Each number is 128 + 24 x the weight over its row's rms, rounded and kept within 0 to 255. Layers, rows and columns count from 0. Numbers have three digits each. The size before them is the row's rms in percent of the matrix's.

# layer 2 MLP down (transposed), 384x96, rms 0.107, rows 259-331, columns 0-95
083:105113111119133142112124108111117170188103127130132097148085100146136193149094142140134081086146133107125117115103139150135138154137117088164122139136113148157148102128175127133150115116116114147136127128099146149111077116154133060110159105147137124152132156117130187169138137109128134127
093:118145139156131152153115136139158169150169122113177157126129089077165082128127097159160117128086111133092140070109103116146131134140139148148083149115095131108155137115085137101144106135105088161130158149111151101143134122141098118086115139158104123144101123140127128131143103169126152116
112:159109161165089113118112090141096135127107121172149145117146138149136119161156070152129140085167146125133138112134092122104185148133128097121097105140135065172141126115147127079150121132121123108163103152112102139149120126117118156168144166132077133128151148144153138108113117137120114148
088:150122118126124123138158150120151118138099078129172138138126150099137105142064161100143135105134097112161118121116114182121134139130139136110112151146142103130158102109172106184123122122115121108138118137132154146077118148134178118141124096162116137105102130098134123114109175138073183104
104:161140138122151165100110138078132133106118126169148089148118133110154142078133094168175097144173137140133145124141159088130132112134135116090121105120081129139099143154101119109123176149126140103112122149114127144153071161129130112104130110171153124128124146113139085145102151118128163086
119:103135162115149132148160124170145087157120122136077133086138137151128119095178091140113132159141177134115137084139130104132120150074103158136129103123133112086092111138133127135153145165151139099132094137117143130114123133157195136155118115132121088157104126111111132085139127085136140152
120:130121141130127120093101123134127109143123079161153130119148139098147109133127117106147128170134171134137136131147146098116125080134099141122066173141133148134134141144165124112111090129117137127145124148112154134060100102163134149127167147091112063142138130108085135165162135134140076142
108:133091151140127124148125167089098140124117124149132147131106125119112155094145144102139158160156112180102157116118176128142102134124120111072114133121135152090097089120180148115160118141170120077119100165133121131149095174133126122123131094158142106124126123112154137150063118123131115154
111:100150103114112146144141138120163172151110139099088117098139142158104132151137110132103082147098095113152125152127128124099120161111173178143140104128118091145137127101099101146068117139114109124146149118123078124106149137136151133152151141115115095148116104141178112129161195144146147117
111:096090123125117167082096129131145141142156123091091118134074173121154118138113126135119085182138119147117179128127121081106146153116123125161139120123112128092112099152154183116117131169113142150119095131127129155099154103120147132127092096115133125138174151098117135109157109138134162158
095:142119128127148120078162131103124119191156168105140117127109102154142120124081160154165145105138113111100148126122109150147145150184110130138094102131108139142142183106150153103131112130147078149117132117141169126125102099114134101125115107080136100161127175158162120122093117120145129108
098:174099148127121087111109071147135133144154130130119164115151119081162171131138117137096106146159111111096154127157092151085139148109125122157154122141104103123077144171125099124095117160145141175100134132170136128125146124128155142139108134140122160144131133082121135071111112117136097149
080:124127140152152111103056116135148090114094099127138155136143124120137140099122135097098120153129134126126125107147131157146163149129114132126129120114141164133101166176062148134134160118099142095130146138112113101113162195123085181135136113114147133108135133097120172157128141112153128082
084:153115109138171103111119130150111117110155151128149177085105127113119079128129136124121129132085128137111141095091116169138097123115162111080130101147146105132174132107128120094162108134106100135142122137134134125126121070173107151175117098081149113126159159175150166113142117150141120143
090:129126141156101129155127142131120105158172152140161116119095134161125100164108097113083132085158132085157139125100119117150145104159107114140081152158101138127084108137122117131107131168083162119153143119128137091124172107128141158127079157098109110145153105131130133129116166106126181128
091:098121123163106113085155122137135147138131147154149117146094117121154162106131115128128139108149124146136135090090140085137110120161151164116137157146093102114163133127139111158109157093100083131141141158112117150132102205178130088127122097149143131080080142152124094101137133143115133118
108:167144120101110090131126119118120131112137115114133140095145153105106127152127109150118152136141123120135095115077091157126153075149131156136089153106098145128115129147123122119126144132108164146153116090120136083130134194181160145138120075131136180136150137093135095156106107100176132112
099:079153131158105091086148131129117120079097162153107112182102178111136091125137106143138144143108133114164079157125148144112161148111137154114163112167110162104117141101145175113141060114151154118125093134123130120126116120116091144125155127106133138138136152124128109160128154117113135110
083:172155160147159130118151115104124129183105090143144128134164141176140133119061134141100142128123120073164066098114132131151110112141131146122139133141075171146117124110093121162111121093130088154106130101091126134142138140146153145137126119117150143131119131085099139135137129122137169108
113:190113122099122177105132112100088131131148105130082156133107102156133113148127164105118157158134119102133172138163154121084123108116140141114127178100093115125124125113145148125166138107140119119122097172167150151087075148128154113131120147139117109129132120075119138128109144150107103167
116:114140148150105147126111120124129152130094127100105122129138096148138087137113147126159150129160143166121144129166170078124153130148146118125131132120125113124111110106105080124178073137149125068174124139117086131148113192131154150136097130135099113084135108153147102109133163162148125155
090:104116130137168122142119086109128119090121154174159118155128172127152137124104113128141161106138112166083125147125140153159124122153092134142115139159114105145157109089094125150172129163133110127112137158128130131152119123133111096114115128130148162145031129121112087143101169130155142111
086:105153100180090111138152134151117170075124121137107145172139109143122084102108121167144141132176150140140132152109118150093129096136124129106153145124152118117097142115122131143155122130132101087161087126156087122157148132089128124155100123090129091114154107066130157144155119158127131117
096:090133149122098102170139123173105121091081153123108171109146134144118136152107117115141155123090153117137125139136150145131129139104134121112144089133135169122108122125109132146145136086096143120116147117154096093153093164142102217150125151103148143104152096090109127165114160124134105118
087:146109143100138136107097119111109120136105127130157142116135144162137151116135144105103076115142107170134145102112128156131138084129185081152126143094148154134162129099126111150146202088164107106115133128097113121104113143138076090129174142143133122137090128094147163157130141155143118122
100:120143125123126116125146129078191158115143143126092154122148170171148116180159091144154126129130087156097128140109133121124099112140116112133125098153152131136148152091110135122080132124139113115125157096140123138131148138156137116147083077088094138127130131124122129060179098114151140130
085:111131131126135144156124134168123091128161123112161172115096128143108151111094147137100098117133172108158070146112121142153122174097081152075111147108099171141130122142135156129120113159144143108136144076094128113151134124128095119151132155093143138111121098154148145111080149119120153160
107:145156134099144090099150135129144137164114101092083098133114169129125086132136122143135111178156125127101140168152123138088096159098131138113115106161136134151144100157154123126134103118161127134118143121122119138128163128091080122090135135089128176097166156134106086145149118132124109186
115:063094107163156119152151132107130084139144147136116159105119151138127150158130133094144137108157117151087151136126134103171125149152121134119125100151146112124168145113145144113139093130143134100150173192110150133110083116115154118116101130136109134151073119105158133089170101096131103130
127:115101148131114153167080133138148131137154116091136138129111132118120175149154150102101099171133120134085141130167106079116166164113127135166092138088129130121140140120167137127120104129177119064135126154144143128103136117105132100095157149133152119105153083157136076120101122120106126122
099:158169124142162152136131146113124117102093061092145091161165135148148113125103139151150133085118145096106117128120150103117137118115085201170152149157098140135133136104136131119159108123154115143100122175108113129152118110152124107110105120152152133166132112133123102099123115140076122144
088:119124101116102136117099160160158150117128141079140122106178127110160179127095162084111122107159103151174119156142099138140151129111137124166117151108132157150158085149108128138130189105124120165136128119110110134118097106097138108163138130135123139141080109115111087141105139171125158133
090:134126141117119085125126097124095139140142154166179130123119063168170160111105129163148163117135135123167108106139146133126131120137099117083151080151085126133089139122146099121141095103144080123103119124091112149175154167118132156133110149138124126149121092177122135127141108151123128129
102:161140202143145133166119099126140186111098092146115158122105079135102095090154149134123099152115101142141117131111072092111098123141109113114171114123127178138115125110124107135105138171149134112171174133120132154100155140092164114119129145126132138139128115145109114153140117113125121110
104:098111070117146119132093129130101123106154129154100130075123138131130130161170129166154117170129093127094142129134121106100155162080160164127125136143113138142158078192169114136116131108120113131127117132108152111092133096136137139087125152137080146111144177101130126119128148156124124139
098:129081156101141124088105133147112125110114103053137139077149156131128147144139189118107098134119130103113117121103126139122116128161132126141176122119117131136127163119169084086133158101117163137120101141150136108125127157119145161107145146109151091085115141125165105141189121110122123113
087:077140148166143083085107126121140095102124136157171126118122112147147138131110142095106094107140106115131145130106125136111117070121116154128109098150159147160144160120123155198150121138113115122172144118123138100148092157139134137144142095096103132112143142115116165121099175135162157092
102:145118176156157152113095110115152119133121097127081121105106150178140140163161151080143115115088143109126108165123142087120127130177143121140124132145139143120085103155124115151095123161156117171076095113135101094118142139128095116089144140114105116110144124148150146127166102105138157112
099:152164145131135138118104104136170116098143133168141139137156087107139112105134125182097148122117155150158158120113156162116122119127123118089139139089162159119109133131088127117111131126135079089088124149121069111141130145129086086146128138139162120120146103153085109108144100120181106149
101:138104135122125130126084116110157124162112134150116153080138098111119123146115151084165130105132130123165101138163138123110117127160182138136088093124103136148178176116110174144123127133099161115064141091152139149108145138127120156140094116144159118094072166113149130112136133141125129128
095:171122183133106128110108138135107134093119123119157134159179171149133117113124124123076096175141090123125103131129119197105143127149119110146122134137133143110079176128124084132126148119141083128155125129093107127151101135113161129161115113150107133134137113100133173087121111161144152114
100:141150143106105145135095155145140146143129140142137139149120112118158130106137158145108125171153147122172097149123139101174136108094113149103085171142172146122128133135126131099131145106143114136090093136109132150100127107071153134127145118166083078135133132107122144142153081077101098083
123:122129135109121118163113114132136114114115145133088153111141117132130156110158123108160151159138142120121122102157131103129146151134120132111103131124131114133143156182164135065166123112083108087099085130164132161060094099157103136165142159164117108132171158135153154116123120120100086133
106:163147144162118114124095117142093141127123092141096158149124122103159153138110094125127162119173086130131052142135113147115114151147123109135110104137106114156077123124109156127047096140123127165103120128161120119110141145142127164113139140150173144132107108169150122139101121133137147156
090:107163101121144137093113114163122112138102144096139104135107152150141148121103136165126110112138091145150130162136128162133104089137138106129131137156138114114101128085103154109121102119126145128139075151125123116133103155174084171146143114119159185166101156161058094118110100145135133119
099:146100157158143109103146121097162126079110179131123131147077141134152113127136124130143113085162147085077134117133164122151129102114116156133133115119124143102091120105126136096163078113144167099122141139098155136149102152153157113149111128156082120171134096104149150134129162142159121104
085:140127164140125093140155089120125131127154137138107162094137148146153122098104125132116115095113155110118136148136127122163165141107113124147157127158137128130086138073121115108142134101141142163170159089132149143157102165104126091118092177113165089108114156059132135122084142108119149108
102:129147087134067081111117157140133147103100149134140149158146127124127124093114110086168139141163099126120146111121160150130150134154166101160140111127129085125104095121137124125149119108149138112122186071138122107134087165084137141143162132155125123132139174115135149106096149130121142081
096:143095129136151149075115139128142187164086095149138112149134136175116119109095155120136120128144161110172123126128102162141137124148159110105117156149129111170119114146102102113156123096162084134142155088134101133118119120090155126170137090114128120129107155100168108107107114143130123075
101:120131113111146107142142142175119108113115150120115136098132172095088132146143154139170157100139067120111141112133093137114074151132089121108116109159182155141157118100098101159094113128119136119145153134080141113143156153111125144126135151116093139125102163145122151133170113182124130097
119:120117150150136097121090138121160131123149134102107149087123125120083129156167115181131129133118191161123133150193129098065124172100109133107153133121162134116090108163146125117125109131133160150135094126153141078128176125118114130108097145138115134132106106137097098145125128133127098142
095:174128169131120127105135138082122138112096131096106122153147129104145138151099165134128116066119187106121153177120122133110151156156118114124143131134093131116119125139155100126110104107097124093110127125139083116151167157101083133121151144141081126132179116127169115152149159146104125161
093:089134094162131115148118152157138107121100097131100079132104145121151105149115154118135104157160087101091125115104128129122166109127126112112139119118118091160144125142144174159164144143071127094172098093115129140154086131116145118142180132142156140098136175109131127131124153139143137079
088:099142111082171088142155175095136128082131123149103132152092130120138121094119179117111141155155106162120127137172122127165174108095091118104142111148133100127120145119104145124107151110113160130064145139094115133179113167101114139104132130143112134107120146141132104133149112156157122109
109:102116104152123139113144166149157132125149131138105141142115099134148138142117161108111098088115144111146117148131173133160133101134119158102122102149123116118160170144105131107083144117115140118130141123137121066133152144077133092179158147172163123101155073109140074105094154137105129114
103:122121154110135160140102117150112118148080088159129107099121078155091119148150116114076112124173104158101084111117114137130128145131155114142118159131153129130090123162152135154157120109148118103078120111173131128149122131177116124093107167130145152082117110137172137125148141148103153154
103:118162111114162119146147121085134087137084143120129140112088116140121130167110157150144089132150197144156148080174133070114111123090134119122132126156131109142133112142139138167149149106143154117140104106142102138130162127118096151124136103111109079128134116105154174145152117147080127127
090:169155150132124137109136129161128129133143145162125091144080141135128143141101114126111114096090104124094138099142103102124126123116116124117141141125082154153156098119140115118137080160082114157103143079162119196158106118158117127108166152110124103157114171098125158158142104148101126157
101:157131125071152149125152159159119140101104151141139115091103111111123105122142100129096121132107116142178157114093128165158124108123125141113143139140160155128129140145100118177102166113096128134121150126129111111156106145088094148116121143195087090144176144130143136110133164119095080133
090:142131106118163151142131113152128142127081114116134109158117129146096126085108141150119126109121134077097117150093137133100084108112113162143122120175166144128149126164094148125119133101088123134108107124124147149155112162144149117137098102177180133108124159174176088113142131115162141088
107:112106125117141126146098133133089103116157162114100170087143092120129167140170132155119144131123116146116102151119179110117138160157164125121146133124156119121155107143114113073081109124088107108110146106140121133129105135162110104090161144082152134141144110177104154168156120135171112113
088:144116144119159157179157118137102147103075138167113146087168132108178153141116168139170161149147112097117132114079106125120119105144144121126137147131109144134131144091075136106121153094131122145108089102110144149161105118129127132144121098150118120103129122138105102111151148154171130071
146:132101122147163146142153127134170093202114103102139094091138111145118156145114133120145097124108138150143164145114142129111076116139093141148105174125109156170146137167148102162110159100137114136072127105118095137128112147137101122083111093101123146140147136148159148136118089107124134141
095:137093101130103086120138099150152121082120162134136185096126093135131134146137138153122079146127121124118150107083095125137126115119139111127116134141134146149122157134088097114109166121143167099172148138115120105148121181177128117171110140094132143158110130102105150134089143160135110075
088:121141158135114121103060114170137152111061154095127132124187165125105132115108109125139123081168108116103104147088134129115129124125145142132139174112118097128144105152142153093145141128146139134128115140107144095182102096143148165148105125151173108110110138124178115140139125131117144121
091:151166076137148111159138156164108139145097137140127168107161160071114140095121122122133140121154136105124108165086119130165113103130119130122162141161132131075141123110130149169119133129121129121124158130117109089147138130152135159108131085123115141167080166123107122126146090124131171072
095:121152116118116116146181148148117133137108101138127115114138126140135129082148152147127106138136157097129076091143172128154118139138087140126128128113128140167089094105113130136127179100141120158165141102094145139149127124144115054158150157131117148106097152124116099104087102108145185105
101:093107141106104136112131130193163143182116122098168124111124104144116129115125105143097118136128116149104145147108083131135122125079155070137148132105129116140130124149130113168135137068132157116090132115132131126160132131138109122110098153144137125150180102117119074150122185143129123173
111:134124110158131145139111103179131142165087166133143126139150152121096154128131139143152075143165123114110132117149057088114161159150128154100109122095117072145141126140144184111162147147140120167120074095136108126112121125111105115123135160116111155124125109127110104153145148118098106114
112:122112143124148126134166112179125134107142161124086176128105081099116145128146121146133145117145088139141118095144150117184128114126097100103120101128102131104135092070128147116165152100128121115159117128132155112151132110146155121107106170167140148072120102122109185101134156126131118154
096:137126132116162096102098106144121118154126093136148136162153196134148122115108143149121141156066147168131143106134098156096113132131135135108135119127116165109163111127147157150095136134137152136133107116117066127146106156091114130095165092099123140165096147100097146152160105100098138149
117:096117138110079153121163102141122120178119124127115149147085164162165100118137177135129131131116152120149143151157126120123087166144124089112116111129094128139093154120121125063124138135187132101107114090133153121107132099129133118099145150161148147176182133137149122118106107099128119133
101:115113121125135142127128169119133152170122122153140158136105127169097145120130174101175115110140102135154146129159139154113156202112180078118128142131091100135135132094120149091117139137167085100120152130156081134109138117134108129144110153116082130108120151117163138103109092099121139114
# layer 2 MLP up, 384x96, rms 0.122, rows 260-331, columns 0-95
096:133153120102135096079110092126106126128111105167114122169111158112084163109158153089082126145130153137137117189134135122116137116151149114174134101158124115144120128154132082159142114136136150113128130126143111146118125144115130138152145121138133160136170165075143140136077122065134122166
120:127153107121115109143134165163094112116100084105165111102168115112107077130167090119147171121133101141104133103135121104152179116122143154125117149099107139124130104131125176150118128153154146114166106119091095125099120140111126173103178157110097153096123134145114131144107140154096110104
102:118161155137135171128121175122117140141154171114109099127142100109114140154147128111134125125091152136131149142102140086120141154119094101096095162124124122121128160144101136126144126145139098129190105140112078117121113133173164132142162085102150131182189106132121125130107094112158097140
093:141121151102098142111110111083128141141133128201151130130147137103128111132148121151143140178116151185101164157154114107128143122127112118108118126092089098169154143131124113138109123104108157147147152115173126161138098154121127136097121139138154119138147053140109098154094132133123160087
112:141152162118160130127099138137104130076135139126141121109159147144110126131133166141141077173133132150069115141126133068121173098140113116113173178125169175105110121123123087099137116147142111106119183137141092157121123165125132148102123146136100107130148158111109157120144126131145152147
111:125133121150164098148107141127162103142161126150123217162143134126148141136134122113132118161098160139132167143160112152126149106153095135146098155130132125144106148144152135115103121125124089100170137145116114097084124123110113132134105114117106080099149112135124116171127130112092050120
101:128167147113130133134105128105105109133136123125137157161139115145113147099135136107114122144069113158081119072144131085173123129093084135117106137169092112144169165175131136114123166119135098113110138142142111112122138140142148176148121121129136151134158128147101108145053095153124112138
100:096146119147108132145136142170139151121116146093084109092174126088145126172128155145081097148130099128146125092156135106113166095148164163084150113129142095147140102097118101127104149104083155173157139139120134121069112143139098146109118159108106114113104110154132124151137126139130124128
104:121112136100108133137135140131173085131100129133146128131121121118136159108151112111164097090135134088080116139152153071141131093136114117141100118148135119120153071145126155147143114131174147097134168112113160159123135075101116118175150170105142089131123161100131084122121124129126171141
106:134112104148112140137122093146136115122097123110145124112118125115073143166163092106120131145107123165147092124093138147137110116096161115123187127100122124146146138155126119136136124135101164114167107157201073072146132171140128115159167119137115152115159109127143110110154120108156103136
102:106104123124146142159092105136104117117113123114107095101110147172076139102158133135165127136078130172098088119095139094134150122130111114097129103098173140102162132134142138104154123182076126140159157143085116130149117145150162117127122098131109140119127133104115173084156123116109114121
085:127126158119158081114120107100135083136153117143154145159142181111125101092112122140103163130159159094114157131118124112099155122112126153143167169162119127150128134147135089132137125169138167086135092132130163142117093120149161124119091144177124147181126149140096149119129146098126155155
096:156159123136090156132099130120098107138094128127101113137101129128126094135134104144118115126121133121177123129141115147114128134108146113123113211174175129149123171115144155113080137160121122193134096107108056117121120101140117109120084107100134084114125115129135107136101134113137148115
092:119114143182144107145101133120081112144150100131142087106102115121191091159146087130087131095120148108110189083118107112133116135101150109113101160149147167101088136155136121127097088161132145101152113127083137120114147142126143137128089145124132120155123133147154153146127153107131120136
102:103130103104097145120151104148099112138088086102126132119164121123089132163126132111137132111145121146155126133111145110133159096151150149138126143125122148146147134108115134135106124107140152128150099111121093117100174188144144106140150166125198175092101089118091144126119092131097091173
105:118118137121148162132141139111177120132136176138132103138101114141138121147138142113126123138104130121152140101146182135133111158111110099105134097174151117096174131081116150148130139087139124121066155166108133179139148057143124110106116151124111101128142113135168157144162154134088127137
109:125152106144095097135119108143137078123112113134092167115125159117085115113120094140114114115124118117166151159122140147078124124121140173152152127144111186184111154110129115153071128120156116120139102131136125120141114119146070108132113145105114137103104126158163083127114146132108144186
090:103111159177167175144149138160152125060150113097127115153124161127136077113142140145137143105065073122109109122145157108126133143121140158124126107150128113147132165134140121171079113119147130123091163170127126107148131123143149163130111155103133124100128152105149094131155131126109125122
100:117133087146126098117126098128111151132148084140160164097159141131165106149114113085094098127148158135137157150136135124116136101091107142125174182104121101138126105130137137117152101105130189127120096139148165102116166103139102098152108160157144165128106121085147116139143110113170141144
115:149138135086145134132083108096152137166156142148168153132111147144151151097141084147088121130117138133134112112104109126111133132125124125128137104145122130133101134171175156149052180157103109152089118126149187117114119087100111152134132127147112099158165114116133123124142150118141111086
090:136130176067103148140102109131102137143095112091162141130104114165136095154145135156097107144137146114124106102113141104115127140124151126092115117161137145099118141168174153139158132108138115105104148126152111132144153167131117138149163146121116066109160182153144089127180124114107130142
094:150160122072144133131117121125147084148131183088145098114109120086133125150127127091135124125114105127148116125136129101165100128096106173153092104119069150153137114130115142112097137115126146109090139116104182149144121133153155124132127147173164110167093126140120114079105136129086127140
099:110079106102150127109092146103145078144152132158120123124120135129169094139069140123105135131136137154121119118112112126097149097118136145123128150162142144139158144131133101146100147142114100130124150129151181098103111101066159098109085138131129173173127153151150131085139088110152146147
087:132163084126090098145149141084119115152126097126110134145096123127127122116138134133155177146147148149153140144122167129118112104151110155108138105144142135083082150148165123175134135123098146077082121124155110123138114143124135128113136083173099100101124121160143116085112092087110161151
095:142124144151116145142115129120125125093130140094123124135096148126126139166148095151142108099100089159123136138175125126131089129106126126126141122109150108141186118114108129193059132109121120101119114114182095118085114153167099131182132118070094110111107102126114146143151133117123137116
088:092112136129148111154128131103089104127193106176141190172100114103115158132106132124110167126120114123142121156138132146139081139122102160120127140144151130143132134139123127115117169196116100143123122169106115123130130119147148158134127131132137099123138089147119153128087153078110116185
088:145146107097129114154138098096126133138179129138171145123112164120075135127128149107146156159138171127122133147130110117105130113192109112085146169131163182153137131106183135156112125110144124117115145119141129175147167107130121106132100120159143122126151157131128110136103086124075142114
126:077097108144137126128149141141135147148119125112097093103161109110144138139115109137123132142172129107121151078114103119139152124092167097135179143124133101171078127128156118110123103111107104125116148175161143136152155109101149119086075107115117146096138111141151111133119064096144106125
118:157188151119134152147078110135141135144120110109141120098166102129192127133103157125147117121153140134089137119142129101179151103067116131142122146152126155122140103141163124138121105115187118076079116113090152146128123140100139125094107127151135112142125155123134123098105117107160128160
106:144116150156137097127105127105174097113126124121109096097171113138161155138102125138140137120131155148086164156125160165099128115124108150104184156113140142188115116141193116114102088101157106139107119174135120118145113117122113164075096130122119108140163154108131128118147109130143129116
096:146156135146174092161117075081125138142117122172137116154115126184127096109143145130124158155122141156122113136081145138117105114148121130120140158166155123110100150167138111133163113118086117131097124128177105141118176076154120140095132147157121104134157135133134173115144114087134119122
099:120086138121113155168095182151161159112107096111120151126120159151138096103135152087089138152117111149107144123132153140164142100099135119153123144087145144144137160104171098162135121148178146111124132100165098110101126106145128138147126105145147108103161191084129135124141137145116114118
097:115122141153145120128137099150125152121094109142078153104137122102123096152145118126115144180170124126143125139124103134121098084162124108107138103150163117182125126131144133139083120150123109115198129159114140124073156132096153146127091131119146084110124075125115086103128108152138096108
090:074110115164137140155112123152130073106111115141107119137133150110149095154163130110163118103098114118100143091133163160153156120154148166155132148083082095159154098159156150127124123160151156134133123143162152104099131150137135094163155122148124120106119140089158115130094127166135115112
092:147120127118133125145094115123100164124086121103119162082130112144111165137128132131105138120169131138129128137162116157096146137144091096146181112124131101132129141148191108059159144095153160130161138144127121120157134154155161154150078095122154138127133116152125119126133143065107136109
091:139153119112125141131115135132130108141133151126135108138181097097131060152137103106086174108136134145121142125151091117165152139126098131149106099155140081160139128091129124086109129128160138130130080124140118109100129121143079125135157153145125134140115154145163126205104078142133144116
098:122112148133147116172133112145154141074103082124125126089124164132107119158155101116145123128071170151144102114108131140098134092139139150061134162123152140125135080128129164191119119154163111126170143117127126103105133092147115115113122120134080147128142158121125156129147091118131138140
102:137173131119137149138146181128092159125110157106115124132090149140117149116106123123163129099095103096133163148143139109141108091121158138122089115144117136097102103077163130111127136093129134125184107143129129164121107148128138165147128169121067171104109133112129076130086147114108126149
105:139138140165133104112147157141085121112125140125162140119135131105116131174133131124150108125116142136150165097174102125167108150116162108111119204119085152148134078119157106116139085138130111115150110154156089112093117126137127103115129150129092129136176120139105171155139079128151158107
104:136152091130122085147133122136130106184178144145107119130150114113111121132110098123138141072132150123094157157138138088164135102117131138159110129133109136145178084147121183095149172163142128120113128108115176127113099073146121092109156154151134133164089143137145122134110128106123135126
106:130103101168118138130136085113113108129129161126114108115129144133069120159132094120156129118139099110101148145156109134073125147170153131155172092103092062141145111158173128146151121171105164113131137131141126125154129151172133145147107102125179155132124125129129148121149138169140137155
103:125126140090210128149105107106114167142121127128142165164093134141119136063119090141108134162072136177169118107108135119151123113125132109113120144143172104100116165151137120137155106136149117141116164121140144129119105141124105139101146124168092159139137137150138146143097126094104093127
107:119119144102126113147131137139112135154141121109172102125107129134128125107147140081142098194103137155104159115114136112133165092078150117145159154105128162105148097119162079090162143136160153105134119119077125170153099122132131128124119101105110099141166157085113128102157110110138108101
104:136169140104107130155108111103134155119131143139098171155127090128146133138113136117112162129114174167111140140141125138128101158142099129140133131115143096128104117195105135147117129104139114169106128105125156114156100092109104146112129144159093035120112122115140139134129157143112112061
103:096100127113153117164104167133103147164178115149138131112161145159128098139126123153113123152112135189139105112124129112154155152128090119055142088128147135120134109148132129109076159145117105171136115171127136129132118136086130160130134111111125147122104131174140138122152131097114098076
097:126115113138139128118115150113145148146128153114183123189126128110109109136125098085109187127145115135138153129148147126125124096187181100128104119166134102154130117158145147158109129143114111130108133134134134139110117110115117146123156105131096165167143077169152142107193140153127113171
109:142166059126092125139097160109092112130127115145141083133117140099151147114118103143086183140137133147143115126150165151098142148133112089101152172129170108114133162104155161108089139095114109119168107116141124079101121128108155163148098127116137117123167131127125141121153098137117114125
101:143202149132126108149155121106104111118144118156091157156162118099113135128106117085098160147090116115085172135131163129134114126150136157094140149149129131106150109115120152163105106105163117124137108163143132140142137126155146127084128144150166139133161146117101095153163082128153092159
102:125123145097110152159097123116143129147103092111121127112094122166163127083108121109132090144128152161151151146141108107099130133132173092139193107114096136123108124144163151116155141107174088088107140120160094092113125161160110113115098111165149123132103088113145107091138121102114131124
101:129101134130157144133152128114103153122137147146128134111156134123119131172135091128138145142132187146155156140145115118113116139092157102147124091122139102093111125184122136108127120082136136208095129133160137086104159127135111116162134110170156099100128084162099129112114136102118078113
107:111159110165100100140095170150120116140090151080120096134123133106107109153128137131124116129160067121122135098163128130111128139117135140145123103110130138117139132111132135070124109083170145101151174104088112144096103142194192142152136137119154143150148120124137129122144137118105101157
095:173109161101115126108103136166100148132132158158134152103134077132132142146124139147132147100100133142157157141122123122093071121147121151060105118180108110095107146116106088144090129100177112151149121149153143134122146125119160118111105130121093125103156110124152148154124079136130100114
098:143114139173098143141106113118153117163135140103164134122121132141100132120127099121139081143120128117134145082115117156097094131191152127137158134109084133153090084100186146135148123118162151111143123136184129126114117129197169126107095132122127128131152111106126130137105110089136134168
104:125132116120162117140123118132141124128087134136096095129133140123132160142167139136072078106121120145123145111143164130143134141087075096137109131111102109135151194138161146095105150107102142167109126124138150143102134119114106087105158139171137094086110091139127154114184140110102156118
103:124112111122125127136136118118150135110158112132077126161141115108127142145136130138151144136137103120138115184141136163135185128141142120096107086095163129107143140110129125141147127170131106112091117171141156123125119103078111140170136152119082114100048155168113118130143126113108119189
099:131103115118161117124167132138077095116154109098120094136137126120103137148093153164137091119118167141107145103158148130126090087115117162160115109149132145099151140139117134153097152136113158138149112135124116086099162119149112151146117084130106146157094075154150138098098093115070114128
095:137113125110094107140131124141106114111137135121063139165107100139161107154097185153121109129118098159141100116143115133130127132173144135123132099115116109164149156111125139118100122157125088132161156120121186147108122119139175156085085112099105157104111105171161158098122150147113111110
099:169130097156127142096148142137087088114127120071091127127146123098088131132106161125164103092135141117140127146160125113096130181115153122120148130117100122119136112088149126116136117095126129110140179142137136135090106124166136153109084132085122189135084089169110127125126146152117115124
093:165091127122152166118128118141126090138132079071120123142128125139073110085098105122088133099118116104114156117148120121144060139153108159131126156130133145128103154145092147113106146095156117168102120130149145128121128148166157125100083189145094151142130132133148130138141108109124108113
102:116115091126101128128152128116126110132149137150138102159130091108123116138187150169138117137083170150091102144129144117116128099132126131123111131117063118138147151159134089137088138103110134117139095161123061141156107130137140112140131150119145149074115089138152105158168090142098099141
093:148092108122115102149108113168128140155156110099187117140139145174128069102126137123151094169123142107117146119184120108157131104138114141155133156105104145091139109140131126084127133140121134137109178112146126102080128141156127106093105174130126140117092164109122137161094134138113165138
129:140163125136125087153133137126104095134138072087095137145130130103115118142138145134126103097119132182123138128111129154106163104129112107110160175146111131150114120117141107144085083121143146154117080157135120150123162094150106085126107137134120154110101138171103113202127123140138134080
103:109146169131140117126119133096129148145112160149129121159106157146117100127076109111145148110169139119158122099164139124095153159131128068124161091145172107104115167177159116097138163150140099140108139145095172107093142081117097122102102130121151137142151140136134123090148111116103131142
094:133091108137140120149160163104151118178182095152130116123137083113139123139126123111135119140080092159131175067187123125129096130129141125103085121117141138154158139128094090120116122132122109130127102152143078151108142156128114119109134118135098134134148139133096145169094130137121084096
103:165135141114114140136126180084142127115087148100091110130152089145128144170123105130132136116139181143098131151130109130113137128159156104125137147151123104135140137136148114091126151142139132171116109122160164133133089091160124127173065139095132101133146104108122144134166142089083127078
094:103119164150164127138130152128127144116148138112153101161108119141093117156125078079105145135129090134145151136113119125106115143135160147114126120154175085145090149140144149129135123134108139089106124193153130108134129119121144181095142082141130162087138129135128144142144171144126093190
104:156173127125163126106112134090120104107169114147087121100135144092125145131155109129158140078067113148156108130134115133122111127130096147107115124143127150119133107112117108086102115155122110123162120166105142185107135133090166106133115151093087170108100113147161157124156137161140119097
113:133118116142137109137082135179142167106082154133123113118127130123143122125145128109110131108110111143150115140152103091101114095162125148097163113145132075112129155134145117113127200139085127111117078069141120174113128123102125159115145148094114123152148131109106131173164138153120092129
103:114130114155163110157116125156121133140130098150092173131140087104151098112152071120128088138073115160173148081127138129107150147091154122128124139143139147153100153128087095148136143119119097117108115122150129131097120088110110149131127126159118183136133143128140122125167055119124130129
096:123129141089143145153104154095127099102117120092125114073124095129209086157108153114140110115095135128145123118140148135146127150123121122147148149112132092097130098123110113098127124141178125113155115140112143129093115153146213125137126120142136122079156175124134134123143142102149161119
102:081127073136099107145162079133109083156154138123114138171094135123111097091127137168124168154114145109137125121134126113143108113138118119164142128136124157091117174142135111129111136157099102100143108133132121066100135155141128157104124104158109130139118134156133157147110105103127101196
092:100109127119144113143123134124128117154119146112129092115115133123151096111110063138108129187129127136113126130123133070127147076138170126104132099101170106166066147136143164125148165145123152162100149138145164128124154118095121166113144122154171167147139114096099149158139140115128108128